{
  "n_layer": 12,
  "d_model": 768,
  "n_head": 9,
  "n_kv_head": 3,
  "head_dim": 128,
  "d_mlp": 3072,
  "vocab_size": 8192,
  "activation": "swiglu",
  "norm": "rmsnorm",
  "norm_place": "pre",
  "norm_eps": 1e-05,
  "positions": "rope",
  "rope_base": 75300.0,
  "rope_fraction": 0.5,
  "qk_norm": true,
  "attn_scale": 0.0884,
  "bias": "none",
  "tie_embeddings": false,
  "parallel_block": false,
  "init": "uniform",
  "init_std_qkv": 0.018,
  "init_std_o": 0.0,
  "init_std_up": 0.018,
  "init_std_down": 0.0,
  "init_mimetic": 0.5,
  "optimizer": "adamw",
  "lr": 0.000591,
  "lr_mult_up": 1.47,
  "beta1": 0.95,
  "beta2": 0.98,
  "lr_head": 0.00381,
  "warmup_steps": 261,
  "schedule": "wsd",
  "decay_fraction": 0.654,
  "decay_shape": "linear",
  "final_lr_fraction": 0.0,
  "batch_tokens": 131072,
  "seq_len": 1024,
  "doc_mask": false,
  "train_tokens": 1016000000,
  "steps": 7752,
  "dataset": "wikipedia_en"
}
Each number is 128 + 32 x the weight over its row's rms, rounded and kept within 0 to 255. Layers, rows and columns count from 0. Numbers have three digits each. The size before them is the row's rms in percent of the matrix's.

# layer 9 MLP up, 3072x768, rms 0.0399, rows 1970-2020, columns 512-639
101:139160143121139123111118140166096078108143111155142154063152180124180216181066133153097084138134125115132104163132123113075096094126105192140131168103132121128153186065120141146127127139176110123121180121150171126199148185141095163125090157134086081163095175149127127133065079127111082164117138156147119106124134136120140060114103133125115126166112125200045155147127151075125185127201
102:111166136170091168161099128125191142065144149118158138123082119144108132102106084156099088171124113176119112147114111117103140150116044145116148114085158096151146103108100148096195099158124086120138108220149165101151194154211128133111097070097141081164126085134099137178106121130148095072122136156111113126123112121135123156128142147117071116110161182105155152125132068108104148155104
097:158146148164147105114137172094085111141091120140086087191175128070150129150141125105096111126129119154129091147102009122140101144088146133079137158147146107175115160146113141172089111143160122082109090109154090177152120118143118092125119110143125115088176093143130131089134106153110140197137191178085146131135132139134189133123072093127057142096129136165120071105117134128140180146082
107:165187077092129164175148112149128158136138125104106101121124086074106150070090087139172142062124125166144121141103162142199138135130122150140174208131067134078199119070106059161183114137131077091101125070059052070092145116140137139126176163180117107120117143169084120153145085168081144125076164122136195107107118118103109112147143153240119147134073134152207065118140132127144090126133
110:050160096178116159153144115172129135094182132138054099134085169140122120096158131083106139102085095113144125134068115146117081149056148235139138089136106135110114120131108083121139154117149120083117078104103113148143116177117129164122112113135138100147094063171112084097073112192117127097164127114097130154151141141130152096147138120092144157111127130157111063117135160114118180215129
103:163175124127128142087162147134101153145138118141149129144145140137113124147091128095082178166132143154098133088164064098121189121113129162114142128152148150148165150097141057152147124134112135120215103064140208129119118181188142140110148136131137108152162107122144137092162120145092134138159110141141146131064101126138186183124096202116128137076114153173108161127130145085134113073070
096:128110101135161087104140109085107153136096137179130120099112152082144137105133161106166113154144148126149150115099154108115161115144107092218091119103143149142178072139117200160119103135090130120121054088103152095124106096147136161116118105154139096147188135125117097149122158136139173089103088124125087156133112112146160143128093156166164109136139098100039167107140204187137116174157
094:144136082082148138130160112114078152109129106128178087111049118089155147085101136167136136154092103110125063157125169145159171096132120156083116135170222120117131105095099070127104152112136120145125078148099168152061167129108085096136140112185128119139146144142140188110062115142079090130109124093142143160123130108123108097088114138164153083157084128127205110100143128137116067082118
102:152111073100133167144120127125137189092132092163102190159104145139086099124116161144145200068153125133120127163047090151174170144137108098057135133154089102105127221175139158102086104118170121146104171077096094149189152092099122046125114188140147169119169138096133124160093103094100065169111145146146137142126117085138174153108100160154165103216114126088119116150097106125127169166127
101:173100076154109132206210152040181137181099217072122142107054160127141134142110159161115139123158087114190115099091120117111120124112119152086158083221146113072159154107118129160102085111124137142154117123081171131080090120126104192137131092104168124114095123133107112148144125127122097100206119163080138089134125156132096125124115151087115137100123154160200168153106110166140166102167
099:148095106084161096214152136125166103145135137090094107168106100081151168101092129143160122114085182066172120088131130156135085153124102122153114136140093145170157158095125142055150084100155140097147135084093131110098105104138126107133171152102155106119131124124111152105125176093088120079103112150104173191171145203113124092172150101132109066109058147147086097180135130058110136138093
100:122125141104104111102114076120142130094047115182086111144107171113102174180122112115072145091106197133119079119081101118134131140123106138139131118135099158112153146158092096168112140081087123139130118143062153091106164167155131192163154106117119136127140091123122095106104117109116120074158122102087103147091143127162133163115125156062144096086087146138179137097058200184187131088141
089:126138157154097130101139159150121146129080125126087136112161178142126095143163141119154095101138150141102110147084136085165074134139099166156061072135131106128125128118121089068148152152130239151102130146079089188074096180145128123092183079123115166171125116094151109141137129154192115104124104174130064113127121103105145096182173142199097077082116139125126119133133105129106098107133
102:088161137086043105162131063156140137109144085141047175114119130143090157094122128118115110094138130166147116199163115140144137132149069161141124146089136138093168147128137081143119098133153155178129114104133141120092200139112127159208080129153157101150160097123151152110173119158123134087129167108108132171136149051106167081025112149141082098136124169136110105115147178176129090138161
103:165122172124142157165095088098139166132133155110113144058146128075086069093097116141181107176106124146162157116157168102122088165138089153127119091179117092154122125139142146141137178129177123121152139144151157081179107147141125153107123146093121082162130166130107141092144129132107144050169141135131126125146109107105116174113103129130194151153133159142114095123180132159107134146114
102:138126142170093184122108130131067133124126181112115131180152159168117124063176116170124129115131175128117093143131092198102124075204137105106137168066148084084096141131102131170131109220161112143120183059073129112140112113122132140145159133073087097123109154148049101168040096135117080132120080113199142102105127108133156108102094122124102122111171155134133101173067122196162153161116
103:081134194130117106120140085144073133126136155146145140122135111108119151131102138123117172116118103129086156160137056151137170146144120091164095155141098184165135112165091051068150117087116125121113163096152141123194157100146174165164109094096076086156105172070098139145127136100115152145154062133110099163110184106173094176110131100107167105102120092116089126151088139155119136135110
096:120150150116133199134148115140072109175056114162142136160123133081092103172178097110127106123153102145068102132079125140113153144157146107097101217130114169135148107126162176113194111169193167164114193189145168107142063128078190157088186164154101114164107114166159151135081211125172099100120096112135174126157188094161114162158177090156125147142109152169149109127136200168088100162174
107:081113133208086180152166106127086082099077142167149158190123124196094064060076149129142132145140158106111071098067190122155149122214089191079127164117123115167112165235106120130168100139101108135109139158125138090099126146156128115134120185136134113119072084120162105097128098108155111135173160134146177087061098117118171140133120180138099179113086128153114166099180133112039154107110
098:157119109097121155125146092141150124131095086168111119101125113075092114189073074092118096107101122046158107056093126130115059132120122126133157090147161116162074161115175139077089100139126129143127136085123058130123134061084123146141140147138091089129167161119157126194099113117107092154095150139153178113149139081170083088081217126157158108143160112115162159140132100150159131157072
100:106116181101127114126132077145107075102114117125126122104130210095083112163156063147118143192125171147107161103073194128168083117099099186129123088157110149147078125121099090103087051112107198121125147169135126190117165124164124092142134131114137087143149105135120154121144125163099149149096152174140141096162158090137163144114205107154112154130138155094106145167132117109197088087152
102:132081125152171126108094130134157140181114127131143087133164085155146182110216074087105081155145157116102118115110157175161113125127085083158144121161146098160107163113152144088120106151140159120146098149161123147102106094138122146132125132114182144176129073069131158106125121144131119153090225166087128116148122123130105122108119108152133146156132109099126141188099084070127084161154
100:151119117130079140139140117079168163146161151120181085187079131129076184088117141182155161128174163129113137150127174113138170093073100128083116122128140144092115099149051128115124059091124138163144166123145126127094094093190114158164129126149163170155051125119088060145114154161122095092154069141164097130162134125136134147135144134155128084130116146119082092152065150078093131087121
107:124162172079049096185085142096175127127109074107212170094156166166156116099081199113138189054138156121140139082104191153073146157132130118177114135133044170136089094121094143152119102075162161156130130098094091096104170122146151174149153095173200121127139145134169149084176138132113070151157073133160196196051152156099106126155104101195084109157126105124156136131113099157065148153132
102:137128115096143078102144134167133203149076121151124164182095133115163134085136123107120135095130105040130144133097128082091114081105048069082142130142113139127157158072129135117154105123091131136103089134141159090154111127079189144128133062124115087091142142135106165156160079134123109153069081148162075133116154114126071105102136163067176106110135139121076089103143139182157219166140
099:116110150114106122123126146171119092147151129089138144150079160147174162166140091105115152200207079055168102121128131141167211127128095120122103189114115089083094121152129099117108147132081137093134077163138165118145179107117104129074150134061063098150130163151181195130118159125162160169140106056096111109158096118107128145146158138179131126152131102102155146150149185126098073143150
101:072135130094148167154162118114194119149163154182186119179116146161101177085164158154147131147075161058149167107145123121124135110161133119152116185161149133129152129065162133132079082157152140128177119075093191146085094117160199149178116142124134124100130084195091175122131114240137061088134092102137091220137159138102158168154102151114152099168188112093105079167114182152162115156144
099:159124132137126086126151224113119129155128123137110111126102155188116099137114075072093076213145105079166114115096116130157133118137104156075133124134176050139076103109147110142109145146140112105162135160143176179220102139073092154198101179106069145046121132173138143150128171193153139131114143112160163101167141070133087148091083136193134123149171150090119151141216171182122125106181
099:125123155125148126179122073163106135128172110145096135128131123128142094094184127101129089140106159149116112099125144067202117161032113120110124111118182118135088168083067131104086150201134122136117076061184143117137091128120158058108106113125094145110063094116132101100080097135114124089124125150128114148136162150203101115092151124085112086183102184123135174169127093148170130121109
100:109131210222128127116134169158116129157234097183117116102136083123167195152147083100050167154115061110140098107127148173160162158162190103094149119108103162140082142122148123112128151133102138152090128119168182083146156162093117152112190111067091097130082103143111121148085121089124036155138175098138163074187113118110119119080099161102120134138157131103097118110147165108151125144092
099:181144117160083134151127072099083131175112119182154143064142158137093166133124117102130131094144137109130134151147154088164073152121181115186127131102156091163144111122139117122111151113075081161045157060075128164147191125127189118117099172111106096123156120141101169102074166154110104160129137087123041206132163125157123134127158107116142134190103153106157126145120121137147088127144
097:124101092114117126164119113074118123129116169119113080165136095110100131151106095042145121139101114078135169111150160144146118132199140101108117118121147085173171095132170158159108113128136127077176091122091165141136140114126113035121032170108131185134141069140141127147151047036083159108099110069139088189128121135105180191093138115119100099111167104162141127083111120196133125115110
108:099115164135072084157094149169122127164122138132125182142177136085135133121069158083163169105106121127133121130172145161119137109084162115156109160097062129106191096111178140124118147132108144152148128092108147133108101109152141145139161105074140134135118112133160156153120111119084105094098107111171093129156118101112140184126148121144122142082191136091181087127153108135118093087165
096:092174121154123090097094157158114148104113105142116056169080124060152088134134172132113194066102166129105154149126163108082126105141125197110124143159092107125185172119072155099148072132120150074162109187137187148132110087130125137119097101125142135103111086114170139091154100128108139121185145134123085096174091175111161117161169148099133164152134145107140109093097085109126086096140
108:117126128161143070160088051138108172146084100105143050103143151111120148132116172151134141145097076140079164134104191051136146144115113178094179137150130151136182103129132131132115144103092124116160138121109109094114118146136100152145106096144129118075131090086113171153151115176147138123157132141099124175109174101183126181118128110084116187096147168114150155185104086109106126130167
103:132066128173126115112087186095109112116086040169147179135129123160127094138072134108124136149174136133132151135157095144111179129113119145165122154130140119178194097126115133134142172095118122107035099128158119104061135118170083130082160077122177171174116130157076104108181152091076133138110159165163076218134079140098091111116183100153135105161043120127142166100176114092133119110163
101:108116075102157178167122130168162140099112172163186123114113113137112188062147131056118122110158105129153128129099167173155126087161143135109114113134087165106125140083141152135149165078166151181127155186089180107113126125119165143146079095129066136170185137161128145136123092122151173092050076098153119078120068140135128154147085084120096112121141108069129104058145197177088171089130
103:097121119145179147118129170109174125110117112232157113107112135091131121084103071161154112136124062137135139150095098047098200092126094151091140118120129149131110038178133129135081197159142128126159125116172095059120063136056107110139156098195085138129157095110162138150169126098150118141065125157112125152196110155153190175138119093149160093148111135114153090202188163137132063064121
101:115138135161061122101155087115108129156153186106129120114100142121146169091089142114132080114148127166093122151095148164104118101155145151111102083141158086144184147097107151101054166164128136150109056125063129174173117098147138161132175085148125167110118158207089139103149161169128137123179181219192106112076089117182191167122138150137130109193119119071077116127138109182100127168200
099:069122093143111131087106080125115136107178143145145083123096193062104136122156141162098095175122168188042126109152233088128101081078130163127115097148109112146142144162134100109118140075114108142095095152142105119050140160130060131121113100154144122060109109169137117149175108113147159183104194162100157122120149155183078183124177101110149086078105175159153166119139131117141188178081
100:083098129140120112085054146168123129120144062106109169183086155131099165146173157158138140122118170115136102193092165129113160110159112087183148080117095175158144125137105061090067100097129101166124137067111162154164115137111134189125142103149124083148130178102062143152176168106176099153140146123098154100119158105134111190140166118123079126096134130128101117116085094049179147071119
100:110140133105171189134161165155112139079123108173172150120111121150095154135078157111145076154061129162177127144148120161145058084143127146207142112190138161155079113096103095157143211091166122122174082154076151162183143135141134126129186152136159085156087119126112168092145131104115130142132133130162137143146170080151165140093127114136113114080154150133148153174088121124121151065126
103:133133137170115125183098054133099124073098114098106089166116146075112142130087128121123152173128132176171125163071168170122096154155108155102162161131087182137135089105162119175088112151092110146153113112065166185129168119155125117135119175133091075108122109100146123143113159133106075179157176111141152066152175110110171113121117184176100078118138094134123123122141170168076136153134
105:141103169083126080143145116077136134123106140129096108172076192139091125136126144068094127124139125112093118126153147115212139087127117202088105072156157119092131142125114121050121090102102158145160146150136173190166123131135163163135069157201130114166089111112192083141108121157211164083135133164130108096140063083111120135119124105114083152111090088080100130105121098129093163137135
099:164135137094154160101094101178116169124183092134115084084170149190103184129132140119126114141107142144106104210157145131183104147175140136158142153048122172091126079126135109060131108137129139143125100143113095123087122062140067105134143091103113158163152098089137189102095158208151132153135078089129118115133106102163098068106176086152168115090160067086144075102146132144193083147131
098:079097127099103126192146097132081114141099087117140144111118116142145185120092082161107186116148125129087158109135139151165143124152073137104114235157121108121152129136068115135157133103105132162174154139025170082110097111115154120167124170160153138093103122127122131051077135045061115124079083101164087134118109149114115068135126115098126137172118161125181140068092091186059101110107
096:129117126183115124155130092113170147121118116147130114160103039104091184116088124093155152119184160098086112113060176110146148110157139131109110103076115144161089057152110132125145097163143129166130172149126126162181152106130076135094074110124162153108077100155142121153127147098154129151126124138142177078128113105147109065095105120180135113186119181154122125182165172097138167147126
101:143126134129116111141087048134121167092138116140136206096117161151137097139144175087163065093161127133098135161067153175176113097135147141118131142105092200156108162094114151119135124148131124170162117107161100114109142136172119114138130149127103139068086162115118142105133071142173123155131127219131169071089092127102156155157109072234191138090150141121131161111104168107117135171087
097:115080154124095112126157078114098151115098084056057080090097149159152158111119099143172156103153075126130201137179116114143146074095123096167111115127107181118138128101089143209135110100125122119139128167128121118133065149132153120131178135093157161110131159104118109140143134163105099108137123116175102110135095100163180165125142127104181160105130152101183093128109098129115119129154
097:154125132187163075194128124174131129106106103121174098110157087107152107145118091130167168141154137124103169068141130115091160151166139170182146178107114134096148104139147151136112190120140143147125090060122103168131098141148099166209144183097124132129136188051180083134142110144137162154177072112128149116137103168148159114165111127175093109123143138092154094129095113102130108063137
097:095147115159117081088146154100111068122122148108108096159116107140129117111134112129100110134143115086155141104095160139106082196124119158088110140069100141101105087166129080110103087184120180110104141086179107083109222156126079087134148156158132091096105086108104093149141094105160107129154124121135168131146188096125069117114165115104109093131120078122074074069067136050073169121094